Part of a small language model's weights.
Architecture: RMSNorm before each block, rotary positions, no biases in attention or MLP, untied embeddings, normalized queries and keys.
Each number is 200 + 30 x the weight over its row's rms, rounded and kept within 0 to 999. Layers, rows and columns count from 0. The size before them is the row's rms in percent of the matrix's.

# layer 11 attention value, 256x160, rms 0.0436, rows 176-255, columns 0-79
114,221,170,225,185,168,204,219,93,202,214,227,210,192,175,225,200,227,195,186,179,165,216,174,196,204,198,161,164,224,198,171,215,231,132,146,221,213,234,160,275,210,235,176,211,208,186,224,167,175,193,142,158,193,169,229,207,211,172,154,183,143,183,153,254,200,186,157,232,162,211,207,228,186,147,189,250,134,217,195,202
109,151,144,238,178,183,216,245,194,191,204,204,188,194,147,193,177,214,225,232,195,181,165,236,247,193,197,175,160,259,183,216,260,192,154,232,182,185,148,176,255,161,240,180,238,198,219,186,128,182,236,232,222,169,200,159,248,194,181,187,157,189,202,250,221,183,172,177,199,122,172,203,159,189,228,205,207,215,218,186,193
107,208,243,205,217,232,171,202,200,182,152,236,233,172,210,227,193,209,200,198,177,179,218,237,199,197,231,212,219,210,204,165,204,243,232,208,213,194,222,219,153,228,190,196,198,208,173,157,142,254,210,172,245,170,186,198,176,199,184,199,197,193,220,256,220,216,179,161,209,181,166,202,172,228,245,210,145,215,203,185,157
117,184,202,177,169,110,200,200,242,174,231,172,198,162,193,194,198,212,199,230,185,164,216,161,210,134,193,272,195,174,171,236,234,196,266,217,192,203,218,248,215,153,197,220,183,171,171,221,214,181,171,191,172,209,221,121,162,192,230,173,219,228,269,230,241,225,197,209,231,227,163,230,244,130,234,187,195,196,219,209,169
107,193,226,169,179,195,205,194,204,212,183,264,159,249,214,234,225,206,208,200,213,212,212,215,177,160,170,242,190,209,228,184,157,215,200,212,172,231,175,221,207,215,180,209,236,153,197,252,227,208,224,206,211,175,227,188,238,180,269,209,175,263,235,224,240,230,199,181,222,203,136,189,219,194,197,180,202,185,227,192,193
114,159,230,251,213,204,196,235,197,186,292,212,203,164,140,207,177,175,191,155,177,216,188,203,185,208,195,183,216,200,167,196,160,235,210,208,178,265,183,149,163,188,183,196,240,195,189,246,188,145,181,214,233,165,146,210,250,207,235,169,177,205,208,174,161,216,232,227,166,183,220,147,201,214,214,171,230,227,163,218,193
106,134,206,158,225,215,195,226,202,173,158,215,219,165,183,241,220,173,223,272,196,252,213,215,181,167,260,175,248,202,234,208,175,205,206,181,191,202,224,211,219,193,126,147,223,199,189,202,191,223,169,177,189,233,200,223,197,171,188,181,192,219,174,183,232,190,158,223,200,248,237,184,213,210,241,196,184,226,212,219,179
115,146,201,234,212,182,170,181,164,216,230,163,213,175,167,194,174,196,138,149,208,218,202,231,189,191,160,251,148,209,224,186,164,153,232,241,178,214,188,239,159,198,186,203,179,185,269,228,184,232,178,199,221,201,180,201,191,209,194,235,114,193,240,180,202,180,200,185,212,178,216,223,184,229,151,151,188,187,170,236,188
104,180,190,172,203,188,214,263,207,220,160,157,158,216,177,182,175,105,215,229,190,212,206,206,223,191,194,194,185,183,234,158,185,187,157,229,260,188,177,172,189,240,193,182,236,198,243,257,185,171,240,187,176,196,166,208,186,192,188,205,201,206,196,137,224,195,207,145,215,187,200,217,207,153,151,195,166,219,192,191,168
113,202,218,168,195,190,185,199,232,212,170,149,200,229,136,240,183,183,201,207,170,171,229,142,225,212,187,231,192,207,208,223,198,199,176,242,251,178,180,209,179,233,188,220,193,217,212,181,188,155,249,192,198,142,218,257,179,227,176,151,191,241,174,178,165,222,183,186,248,163,199,181,189,220,227,152,235,186,228,173,240
110,231,222,203,208,195,201,196,229,219,142,216,237,181,196,216,211,205,246,231,222,205,228,180,220,214,148,204,202,171,143,205,197,229,211,166,159,171,188,146,188,187,198,254,218,226,209,220,212,205,249,229,202,235,161,202,178,205,191,221,199,189,216,252,216,271,245,191,243,178,225,248,220,223,158,163,202,239,220,203,130
109,197,221,195,230,181,213,177,149,172,215,144,266,182,219,184,192,164,205,191,168,192,239,222,192,220,206,217,175,182,213,218,206,193,224,165,165,164,214,232,220,255,225,190,241,232,191,203,189,220,220,202,181,263,193,226,257,139,179,159,177,277,260,225,168,187,219,177,207,196,174,192,145,229,202,217,156,226,173,230,188
108,157,255,253,236,204,223,252,191,190,226,194,182,215,163,217,170,204,200,209,196,229,193,199,226,178,205,242,295,177,162,176,238,129,272,169,225,244,183,211,220,181,215,182,182,194,201,144,190,194,179,203,196,210,169,226,233,195,210,184,214,219,194,204,213,248,165,156,171,161,197,271,224,186,208,222,248,206,227,230,160
107,162,177,196,171,182,188,191,265,249,201,182,165,213,146,155,147,177,308,196,163,217,181,210,152,198,234,159,181,192,276,136,167,193,214,207,170,197,156,173,162,177,194,193,218,222,176,178,213,229,223,171,192,197,225,168,237,178,213,179,180,203,211,188,249,202,169,228,186,190,239,208,168,219,239,183,226,179,171,208,203
105,219,279,162,143,182,172,204,231,205,242,225,206,210,160,160,210,213,192,224,191,153,266,175,191,226,201,137,175,195,222,185,189,138,187,172,163,222,153,209,220,173,133,188,159,219,147,231,176,208,143,224,149,228,164,272,210,201,161,181,181,229,195,225,191,192,173,234,153,190,204,229,213,217,199,208,195,241,208,172,189
109,243,167,175,204,212,190,191,228,200,243,240,215,234,221,159,211,180,210,195,182,218,242,164,152,213,211,150,248,147,162,226,219,194,231,233,223,203,183,173,225,222,214,142,272,220,203,156,224,172,227,185,207,196,195,181,183,188,177,190,164,232,181,178,167,217,212,241,225,198,198,183,220,196,165,185,195,218,142,194,203
128,196,217,214,203,265,196,141,207,189,221,187,193,216,253,154,208,236,158,220,194,241,155,204,216,189,208,246,204,174,199,158,238,168,235,142,211,253,188,203,203,236,211,198,171,174,210,184,193,192,191,133,237,215,141,194,152,200,258,212,196,197,195,226,232,215,160,249,173,161,173,179,207,250,176,250,193,214,217,219,221
119,244,201,184,231,171,244,207,213,218,197,140,185,219,222,227,220,101,268,219,202,198,210,157,222,229,258,202,204,154,223,174,193,251,193,226,183,191,163,203,211,195,193,211,148,231,183,235,205,191,209,202,195,181,212,189,255,223,187,190,224,198,166,182,189,137,224,198,191,211,193,182,177,205,200,204,197,194,180,158,181
127,211,198,216,202,185,218,208,162,241,167,176,220,207,215,252,202,240,201,149,176,177,157,203,202,216,218,212,229,217,213,232,245,153,196,243,182,225,211,195,211,237,212,212,187,196,209,200,141,129,179,246,175,227,219,192,220,226,193,220,207,189,168,251,214,164,228,182,196,189,216,153,240,218,148,240,166,161,241,215,190
121,233,170,176,209,252,185,228,157,274,198,238,228,164,228,205,259,194,206,255,215,194,207,141,216,214,205,198,190,237,217,186,229,199,193,236,191,185,175,212,188,191,221,170,167,172,188,186,212,223,242,229,235,152,198,228,192,225,157,155,200,236,194,234,240,207,203,200,181,239,173,205,209,202,192,163,158,198,182,198,191
122,181,211,172,250,148,133,154,184,218,223,263,177,184,201,231,194,216,210,203,171,201,229,169,153,179,235,200,204,265,210,165,141,170,177,195,149,172,243,234,206,190,160,177,219,185,147,269,196,162,193,192,223,176,215,241,185,208,235,160,238,193,215,172,189,155,232,242,169,220,197,198,233,200,211,189,217,189,182,189,225
129,216,263,179,222,159,171,197,152,208,168,199,215,195,189,207,205,163,227,186,267,162,206,227,190,216,146,220,220,228,208,189,241,233,188,198,201,278,167,195,144,196,211,185,226,271,185,194,238,255,249,170,180,180,142,201,235,186,210,183,184,216,232,236,216,202,173,238,187,189,211,216,219,199,181,187,156,187,237,203,136
127,218,201,198,231,193,227,220,185,224,189,231,236,246,225,180,217,137,135,194,225,176,250,227,206,230,201,174,191,177,145,230,206,200,151,200,217,147,180,166,167,215,156,239,219,221,216,205,220,173,200,212,184,247,182,209,192,129,213,219,260,211,173,225,175,218,229,198,145,192,152,187,175,198,194,244,193,260,238,169,179
125,189,174,248,193,190,214,135,213,213,176,210,190,155,189,154,152,239,212,170,232,215,203,193,184,191,217,254,143,213,170,247,223,259,149,262,213,197,193,209,225,184,201,209,196,190,212,214,266,197,141,209,188,209,178,185,182,219,204,222,184,215,212,231,212,184,180,193,155,226,230,221,218,228,211,217,166,219,239,207,119
123,202,233,245,208,239,193,230,185,209,217,179,174,188,221,166,249,212,211,176,207,156,169,207,193,206,244,196,151,270,312,177,204,195,198,143,219,207,244,238,188,154,175,215,174,205,226,212,138,251,164,210,168,248,209,226,210,171,259,211,230,196,216,167,275,185,231,207,164,215,215,225,180,231,220,214,209,198,215,200,211
118,242,191,216,209,196,174,208,165,160,233,244,211,203,179,217,242,246,221,242,190,216,217,179,245,162,270,217,143,157,195,215,208,211,238,212,224,220,254,210,207,215,203,155,161,210,197,179,246,228,213,150,166,223,202,201,191,133,183,245,190,163,199,207,168,216,248,209,212,241,232,212,204,253,161,174,176,216,197,199,195
131,196,205,147,144,193,214,186,214,160,175,299,166,255,228,232,226,146,266,231,181,217,195,204,255,215,133,169,158,238,232,231,273,207,210,237,227,210,216,185,198,163,218,227,186,189,212,230,231,203,183,217,165,155,198,194,163,214,204,223,191,191,234,218,207,241,197,180,209,197,207,194,241,219,239,202,158,205,245,191,232
118,248,226,133,214,184,210,216,251,206,170,187,141,178,168,222,216,264,207,192,188,155,189,177,189,220,210,191,184,155,217,191,190,200,164,283,230,191,194,282,194,213,191,217,166,179,183,175,202,178,160,179,182,179,196,241,175,171,184,240,216,205,184,171,170,180,142,178,227,253,172,206,210,194,207,206,231,144,178,170,162
123,158,192,219,278,188,190,211,188,156,213,209,180,227,162,214,205,182,228,229,169,132,243,180,189,179,241,183,193,206,177,177,186,147,190,189,197,202,197,217,250,230,222,163,231,187,120,160,214,216,150,248,195,243,202,158,213,175,211,185,196,225,236,164,233,240,161,158,208,213,150,231,225,118,154,199,199,168,232,192,192
121,215,268,202,189,166,224,200,224,216,192,168,169,177,183,191,188,171,244,189,218,182,209,249,168,225,269,193,214,213,212,212,163,202,240,154,196,147,166,166,174,178,149,205,221,162,253,228,233,187,189,154,198,183,254,192,192,195,197,182,192,242,222,207,196,231,221,195,177,215,158,275,206,224,192,224,183,169,236,173,186
119,185,227,141,201,173,232,168,178,146,195,189,233,242,173,188,209,241,189,199,207,181,214,171,219,206,236,235,217,165,167,197,194,141,222,113,246,142,230,235,174,157,252,228,178,197,142,176,191,188,243,234,161,217,185,214,152,245,231,176,245,190,147,234,237,208,191,200,220,220,208,262,228,171,229,219,211,192,212,191,206
121,140,213,178,209,187,217,212,134,158,161,232,197,175,262,159,205,202,208,218,202,181,226,219,174,207,214,195,186,221,156,202,143,202,238,211,208,252,210,207,182,219,250,154,229,193,225,267,186,221,205,217,214,204,236,153,145,191,195,209,187,216,200,157,195,178,226,144,220,178,178,192,197,256,180,237,205,224,209,175,150
126,279,251,206,211,220,191,139,200,157,227,204,195,145,222,186,194,208,149,231,228,189,219,216,154,230,192,205,202,210,211,213,219,186,195,192,202,178,183,212,262,153,220,173,194,258,157,225,192,219,213,196,203,203,198,216,130,164,189,212,215,177,212,240,124,213,198,183,257,184,193,188,167,228,152,171,162,196,178,225,181
124,191,194,205,198,219,183,233,198,168,156,262,235,247,231,215,174,187,194,214,209,185,235,222,177,214,206,215,245,205,224,180,189,246,152,225,182,164,203,196,230,251,210,143,154,208,201,184,196,204,215,201,238,185,168,190,207,211,205,219,250,169,186,266,154,200,158,226,203,229,150,220,201,170,199,212,178,201,200,202,222
122,207,204,181,207,190,236,159,219,217,182,207,216,170,235,205,227,226,248,187,234,229,216,209,155,190,208,188,230,177,203,222,169,181,244,181,255,224,190,223,239,222,168,197,192,187,219,155,285,253,166,252,174,193,223,208,232,180,215,212,207,233,175,194,228,169,206,266,163,195,214,212,158,205,211,263,180,237,161,196,233
123,224,187,175,223,132,231,237,182,221,226,193,199,180,226,198,193,260,159,219,187,152,191,222,227,160,179,165,163,209,232,168,271,212,204,177,195,192,178,233,256,203,217,195,148,218,184,260,170,213,267,203,174,200,240,195,209,256,193,252,223,288,210,203,226,183,215,185,189,156,228,196,188,228,230,195,245,182,193,205,232
116,161,243,148,200,198,191,200,163,247,195,136,206,179,235,175,184,163,198,236,190,196,220,190,179,162,204,226,207,156,199,244,204,185,209,178,252,193,197,201,235,175,214,269,244,202,210,171,201,147,199,171,233,183,200,252,191,139,192,179,203,250,217,169,219,165,215,195,175,172,207,238,169,163,258,183,237,176,172,230,222
127,228,182,175,165,268,191,91,198,207,180,221,189,231,202,230,207,191,204,203,214,184,218,197,222,233,168,231,163,251,209,231,194,212,111,172,224,238,186,202,174,219,211,279,204,165,165,205,235,213,215,218,206,189,224,246,218,191,191,196,187,181,152,162,212,170,190,195,188,175,232,280,197,177,181,178,194,179,145,242,182
124,188,198,213,193,145,159,182,177,147,295,198,209,226,190,201,189,203,168,194,223,221,212,222,217,137,158,244,223,177,223,182,168,167,211,250,215,250,175,211,222,162,117,237,136,186,145,203,211,199,177,188,197,170,157,180,229,165,230,210,213,233,239,250,206,191,185,208,209,155,223,259,230,184,212,195,201,222,195,199,214
131,222,185,214,183,156,185,222,229,200,224,190,228,169,229,192,183,151,178,206,196,145,177,198,221,210,229,206,249,226,215,217,185,251,194,211,226,185,189,191,171,165,182,172,231,209,186,200,229,196,228,209,184,234,174,164,151,162,222,225,168,203,188,224,174,169,166,259,235,181,177,208,227,173,212,228,164,211,163,233,209
124,193,220,186,211,195,209,257,266,176,175,173,189,158,194,185,194,184,177,232,190,173,191,165,252,204,178,283,206,277,204,238,211,151,214,256,163,203,229,214,203,239,233,161,161,234,197,202,161,188,213,218,199,246,259,195,201,164,191,151,167,229,200,242,175,216,212,240,179,216,186,215,168,207,187,148,261,230,245,226,212
117,178,235,173,238,166,171,194,180,202,142,186,262,232,183,226,241,219,148,160,190,184,216,195,239,262,196,198,236,186,180,204,208,212,201,155,148,210,230,259,202,204,171,227,242,204,253,186,193,225,205,227,173,241,162,234,215,245,201,212,158,217,218,226,240,193,162,202,235,200,164,223,143,198,193,181,226,237,180,186,228
119,281,229,157,207,214,233,182,266,185,227,169,189,180,149,224,223,182,152,154,192,173,222,167,165,219,214,221,204,155,187,225,181,219,217,143,168,270,194,169,168,240,175,214,193,177,197,225,223,149,183,227,235,183,230,181,164,207,258,207,242,259,233,190,158,198,180,212,223,197,215,175,217,211,202,204,211,280,161,225,148
122,171,199,217,230,239,196,255,259,249,160,233,195,220,210,215,199,206,196,241,213,190,172,207,193,173,174,206,235,199,153,220,294,229,238,220,198,240,211,258,161,171,196,222,200,199,171,180,239,193,163,208,222,198,187,183,212,234,189,175,210,233,153,203,176,211,183,237,217,199,165,244,215,212,216,167,278,226,183,235,177
128,187,199,238,164,200,215,193,185,254,223,187,179,193,206,192,193,239,185,173,222,137,191,142,197,227,159,225,168,190,162,154,213,247,180,192,242,181,185,177,199,262,212,184,128,214,233,223,203,218,216,237,195,160,215,244,186,212,179,231,151,203,183,199,203,252,262,189,233,232,209,221,199,164,176,224,222,193,189,224,158
127,182,179,171,221,188,159,208,201,189,234,224,165,213,142,222,245,202,247,220,207,206,181,262,200,232,235,194,173,202,192,157,231,148,179,214,239,220,174,193,172,139,219,171,218,211,217,208,136,204,207,233,229,206,219,240,211,162,196,208,207,177,187,228,215,232,138,153,134,173,165,214,168,187,217,186,211,179,193,177,195
123,280,190,241,201,223,182,217,196,241,217,162,160,185,229,229,217,184,201,220,171,209,175,212,264,197,176,212,252,193,217,216,161,218,195,207,210,204,205,180,206,194,192,209,161,261,185,185,194,183,224,182,238,184,214,199,210,252,182,171,212,220,207,156,196,221,187,194,145,222,178,178,237,204,205,200,206,143,236,231,192
118,219,160,153,234,220,229,194,167,197,188,212,207,290,179,190,194,178,221,200,221,163,148,187,187,169,170,171,180,202,158,191,238,222,164,215,231,198,193,126,161,173,193,172,256,237,154,209,230,142,185,192,202,192,220,213,175,200,239,124,258,241,166,235,240,245,229,197,198,191,209,185,167,292,203,222,202,218,198,193,222
121,253,184,261,147,202,209,203,210,193,159,226,183,213,188,275,156,239,205,262,199,171,229,172,195,154,201,232,144,191,196,179,163,226,207,197,155,253,180,185,181,175,191,250,183,187,188,205,194,167,185,161,249,157,218,261,201,248,209,215,208,192,255,186,175,237,208,200,196,164,202,224,180,171,207,230,219,217,233,174,178
124,187,237,221,196,166,238,165,178,169,152,148,226,193,200,180,181,254,231,176,227,205,196,271,187,199,229,160,183,233,210,158,200,234,202,166,243,216,188,168,165,201,197,210,202,184,172,215,174,187,207,194,241,207,96,198,179,206,169,188,194,193,188,195,235,146,200,211,161,163,240,196,218,164,176,162,211,234,240,211,216
123,211,228,175,206,232,199,211,167,257,250,224,134,190,201,195,145,171,251,204,210,203,185,204,200,186,220,197,168,226,185,150,212,180,225,164,189,250,162,192,210,211,195,177,217,194,208,205,229,253,181,200,194,265,187,238,192,195,236,192,191,209,139,184,185,232,195,211,181,200,154,205,230,182,225,201,219,190,180,229,141
123,177,194,202,182,240,192,185,189,212,184,205,209,158,190,188,218,155,213,184,208,188,190,199,182,185,155,145,222,219,178,192,209,198,194,162,225,144,221,200,268,218,196,199,179,194,223,192,204,170,196,206,260,161,183,211,222,208,161,202,168,147,173,240,214,239,212,179,240,151,222,179,217,250,187,196,239,195,203,159,208
122,164,194,267,248,178,208,229,182,187,227,233,223,211,174,242,115,182,213,170,228,162,201,187,198,202,232,192,229,251,209,200,254,187,266,217,228,188,162,230,221,173,245,184,192,167,250,202,214,166,236,172,223,180,239,189,191,220,153,211,196,188,214,234,158,216,222,161,210,180,289,216,157,195,176,216,174,210,176,154,216
123,214,220,216,172,204,221,168,240,208,176,219,171,182,178,135,167,197,188,208,128,160,254,227,193,153,225,250,173,223,189,180,187,179,206,254,177,181,202,206,203,205,258,240,238,181,182,141,195,277,200,214,212,187,182,178,261,196,199,202,209,222,231,213,223,189,191,190,242,187,182,208,181,269,224,227,170,230,208,212,183
125,256,224,214,283,191,244,201,178,238,197,215,201,180,190,239,222,187,181,174,241,233,219,239,208,206,177,223,222,233,226,214,188,224,207,212,215,190,253,170,198,145,251,198,184,160,230,286,194,213,212,191,184,239,174,211,187,237,176,229,212,186,241,196,223,226,154,104,188,233,228,268,189,243,166,158,226,196,223,243,158
118,256,218,196,163,172,191,208,158,189,219,225,263,234,232,192,216,248,194,190,189,202,210,167,143,184,213,211,186,209,169,205,156,209,161,199,204,212,202,237,173,198,151,160,163,175,212,203,270,191,226,191,206,207,316,209,204,201,142,206,213,189,193,208,161,120,155,149,180,220,188,165,171,185,179,185,167,219,260,180,199
121,205,239,206,214,175,219,172,144,165,202,219,182,228,183,201,201,153,146,160,199,216,183,207,174,210,204,192,268,263,202,194,178,208,186,239,270,248,169,198,178,258,162,244,182,201,218,223,190,240,145,178,189,180,218,183,181,225,176,195,259,210,159,190,178,246,211,220,219,224,143,189,220,198,189,208,205,148,233,172,259
125,223,258,263,219,191,198,184,161,191,198,179,183,207,172,261,161,183,220,156,250,249,177,240,159,205,215,222,195,221,189,161,244,159,185,250,161,194,200,225,174,243,193,188,209,214,190,182,196,164,134,211,160,176,204,222,251,192,273,225,179,216,223,167,154,184,203,152,240,161,197,180,176,159,225,170,205,172,176,216,268
125,174,218,162,204,203,220,274,244,201,203,165,220,185,156,232,218,219,207,259,158,250,224,174,225,191,151,138,233,195,157,221,198,180,192,186,187,237,138,218,178,228,173,227,202,190,173,220,191,168,200,218,188,221,193,199,223,231,195,233,205,231,223,186,173,202,223,192,192,236,194,195,149,233,166,183,177,226,181,211,161
119,162,248,217,168,185,257,262,180,207,225,220,225,161,181,226,237,192,219,201,225,181,175,203,191,227,235,216,200,224,180,193,240,250,152,152,186,186,163,180,279,202,250,218,180,216,172,187,208,171,208,157,185,184,214,197,238,193,207,196,201,216,195,218,223,220,116,177,187,173,188,234,168,221,221,253,258,161,256,177,210
121,260,185,211,194,141,175,213,216,162,161,165,217,224,206,217,190,198,214,232,244,229,206,160,202,203,235,179,193,235,212,219,215,163,180,252,182,202,203,232,199,157,219,231,233,212,213,111,217,183,206,156,244,195,219,223,122,228,194,182,173,210,196,212,225,169,255,223,222,181,219,211,233,146,164,168,156,203,208,165,218
128,165,241,225,159,148,227,279,170,243,210,228,192,214,160,189,228,199,175,238,205,181,209,233,172,196,174,189,138,118,196,189,176,162,178,196,251,174,212,154,177,197,226,208,215,192,227,229,199,195,171,197,156,166,216,177,171,185,213,205,154,160,216,198,226,207,230,208,178,196,189,237,223,175,134,201,241,219,179,185,225
120,201,219,243,178,208,225,195,197,205,158,181,210,202,238,171,189,141,156,260,203,184,194,195,146,196,193,209,222,186,195,201,225,191,255,235,181,193,189,201,248,212,135,169,224,192,203,220,203,193,188,180,142,248,156,205,153,193,103,203,236,215,186,147,225,242,232,226,204,191,259,255,219,131,179,204,234,205,199,236,226
121,184,173,206,191,207,178,215,218,255,221,177,221,197,198,190,203,200,236,175,222,214,200,195,164,200,203,130,194,184,268,206,129,193,168,242,228,202,165,188,205,211,191,227,233,264,184,213,221,145,259,216,183,186,175,216,215,219,190,234,163,222,210,148,188,220,200,201,248,219,229,208,170,234,183,129,206,173,181,174,263
130,276,192,197,223,219,223,248,189,175,196,212,190,232,218,166,193,186,198,175,217,196,213,230,206,190,203,199,168,190,155,160,239,169,185,228,240,242,193,188,228,199,234,191,207,187,213,166,254,167,222,196,198,182,163,240,203,189,168,195,188,190,249,131,204,186,257,195,196,185,162,226,214,193,130,186,207,242,163,152,203
129,230,130,184,232,157,226,216,189,198,174,200,178,210,233,257,213,188,203,124,201,176,173,210,198,119,217,245,189,192,216,196,207,219,204,216,223,203,175,203,206,216,189,149,275,182,181,239,245,184,147,205,230,232,199,166,221,192,215,204,141,219,243,188,221,231,187,198,220,263,177,169,207,239,173,217,167,221,232,224,215
116,190,186,175,228,164,179,178,235,182,105,218,159,167,230,204,159,230,213,176,227,248,143,221,227,164,195,211,199,151,255,205,206,180,235,229,238,168,178,240,199,228,196,235,222,211,190,220,166,218,219,159,208,249,205,218,232,145,232,215,268,257,223,205,215,191,190,187,189,222,214,196,199,183,208,202,184,253,216,228,175
121,182,234,189,193,175,167,201,188,183,196,208,210,191,147,193,115,151,188,178,193,176,208,180,285,239,191,163,167,145,234,190,126,185,212,199,178,245,185,179,185,243,182,159,204,200,108,225,176,214,183,209,141,218,202,270,160,186,187,164,183,179,164,151,230,199,201,175,194,197,225,234,213,284,194,199,153,189,265,204,199
120,196,186,250,237,233,233,202,215,176,188,227,169,213,218,198,194,204,195,241,207,272,193,170,269,161,207,209,259,256,185,180,214,227,202,175,201,220,240,214,197,183,173,243,239,229,232,206,239,201,155,249,243,179,222,173,179,165,224,214,279,156,181,196,226,219,195,165,225,222,215,225,194,192,181,175,170,169,223,158,175
121,192,212,189,206,201,169,184,252,276,130,163,189,208,222,201,194,214,153,178,268,193,278,203,206,253,169,215,183,174,213,216,197,151,177,151,220,183,214,153,163,170,197,219,182,224,206,202,249,238,161,209,224,235,231,221,156,267,212,206,189,197,182,190,178,192,208,199,261,159,172,254,195,213,202,213,213,186,242,191,206
117,174,193,169,201,205,219,215,222,212,154,143,173,228,196,224,179,198,171,179,241,155,194,196,135,189,208,212,166,225,232,212,253,174,205,214,238,251,184,148,185,213,179,178,192,231,191,186,230,228,223,185,190,231,227,211,150,225,169,214,231,184,204,137,169,196,170,245,229,169,206,148,201,204,177,190,234,188,215,170,246
125,241,235,138,185,244,165,189,227,221,244,186,198,203,213,216,175,221,213,181,213,138,222,257,183,165,186,176,157,248,190,127,235,202,217,235,229,130,208,224,194,210,149,239,208,252,188,241,135,173,203,183,182,199,199,242,115,224,187,211,207,225,187,249,217,214,255,201,177,256,187,181,191,157,203,188,161,197,194,180,215
128,198,198,208,164,162,159,187,244,149,225,249,154,177,255,134,292,181,223,167,180,175,215,96,189,193,209,207,223,211,243,229,227,209,193,180,170,244,174,229,175,180,225,220,197,222,185,224,187,190,149,184,177,228,183,196,225,203,170,198,163,206,205,195,214,232,227,215,187,216,213,177,152,169,236,217,254,160,178,140,183
111,202,256,196,231,210,172,162,206,190,237,216,227,188,221,224,229,195,278,190,186,205,238,185,227,188,199,213,263,195,158,159,168,214,239,201,175,180,268,182,250,237,169,212,222,207,217,167,173,175,223,132,171,206,238,212,232,191,193,223,217,210,235,145,193,202,164,188,220,142,226,172,215,205,205,179,233,190,199,226,175
127,166,210,196,181,216,209,236,227,152,215,184,253,179,184,237,191,186,197,180,209,231,219,236,188,217,245,115,218,188,181,200,199,215,176,229,166,220,203,205,173,190,205,196,193,175,191,155,225,227,179,211,196,230,235,160,204,231,161,183,189,172,205,229,244,242,209,231,183,255,238,193,196,187,222,189,196,182,176,224,146
118,231,191,185,217,177,194,209,223,249,268,212,202,218,213,235,161,210,190,176,151,219,265,201,176,195,207,210,210,205,163,202,242,222,224,169,181,173,175,216,219,196,202,257,176,222,224,208,185,233,165,174,209,242,223,205,190,211,179,216,191,267,226,228,159,156,201,209,216,215,215,197,189,159,245,218,148,191,217,234,242
118,199,213,195,171,179,219,211,178,168,179,196,180,188,209,222,189,193,248,195,183,172,219,210,183,210,160,184,217,217,176,212,215,138,189,212,187,182,210,213,217,177,190,181,182,221,215,126,160,217,145,196,166,205,207,282,210,181,199,153,167,182,199,179,200,201,213,208,199,255,191,143,228,215,193,251,188,227,204,247,207
126,155,185,164,209,166,187,194,154,171,187,161,249,180,281,209,197,151,186,172,227,194,241,195,187,215,131,243,133,193,205,210,165,150,241,194,161,192,175,197,209,183,213,227,174,213,205,195,211,178,191,213,240,235,165,170,187,217,187,217,228,187,253,218,216,194,210,166,176,198,143,244,195,205,173,175,123,168,138,195,201
116,202,230,228,254,223,182,198,208,176,216,173,185,233,139,190,230,159,207,232,231,172,220,193,197,152,223,202,207,251,188,201,181,189,111,236,218,168,150,194,147,176,201,152,197,202,275,211,179,190,227,234,225,216,148,249,219,200,182,247,173,210,162,185,181,203,207,193,197,155,237,199,183,276,199,245,209,242,158,251,180
123,168,173,210,159,182,231,262,205,196,163,202,201,202,173,188,155,162,215,177,180,215,217,184,269,206,169,220,172,215,170,180,217,209,201,189,191,183,188,214,209,164,203,176,235,213,271,247,248,225,210,146,178,205,190,199,205,210,243,182,231,154,179,180,205,133,194,203,197,143,218,169,178,199,179,200,202,170,164,211,126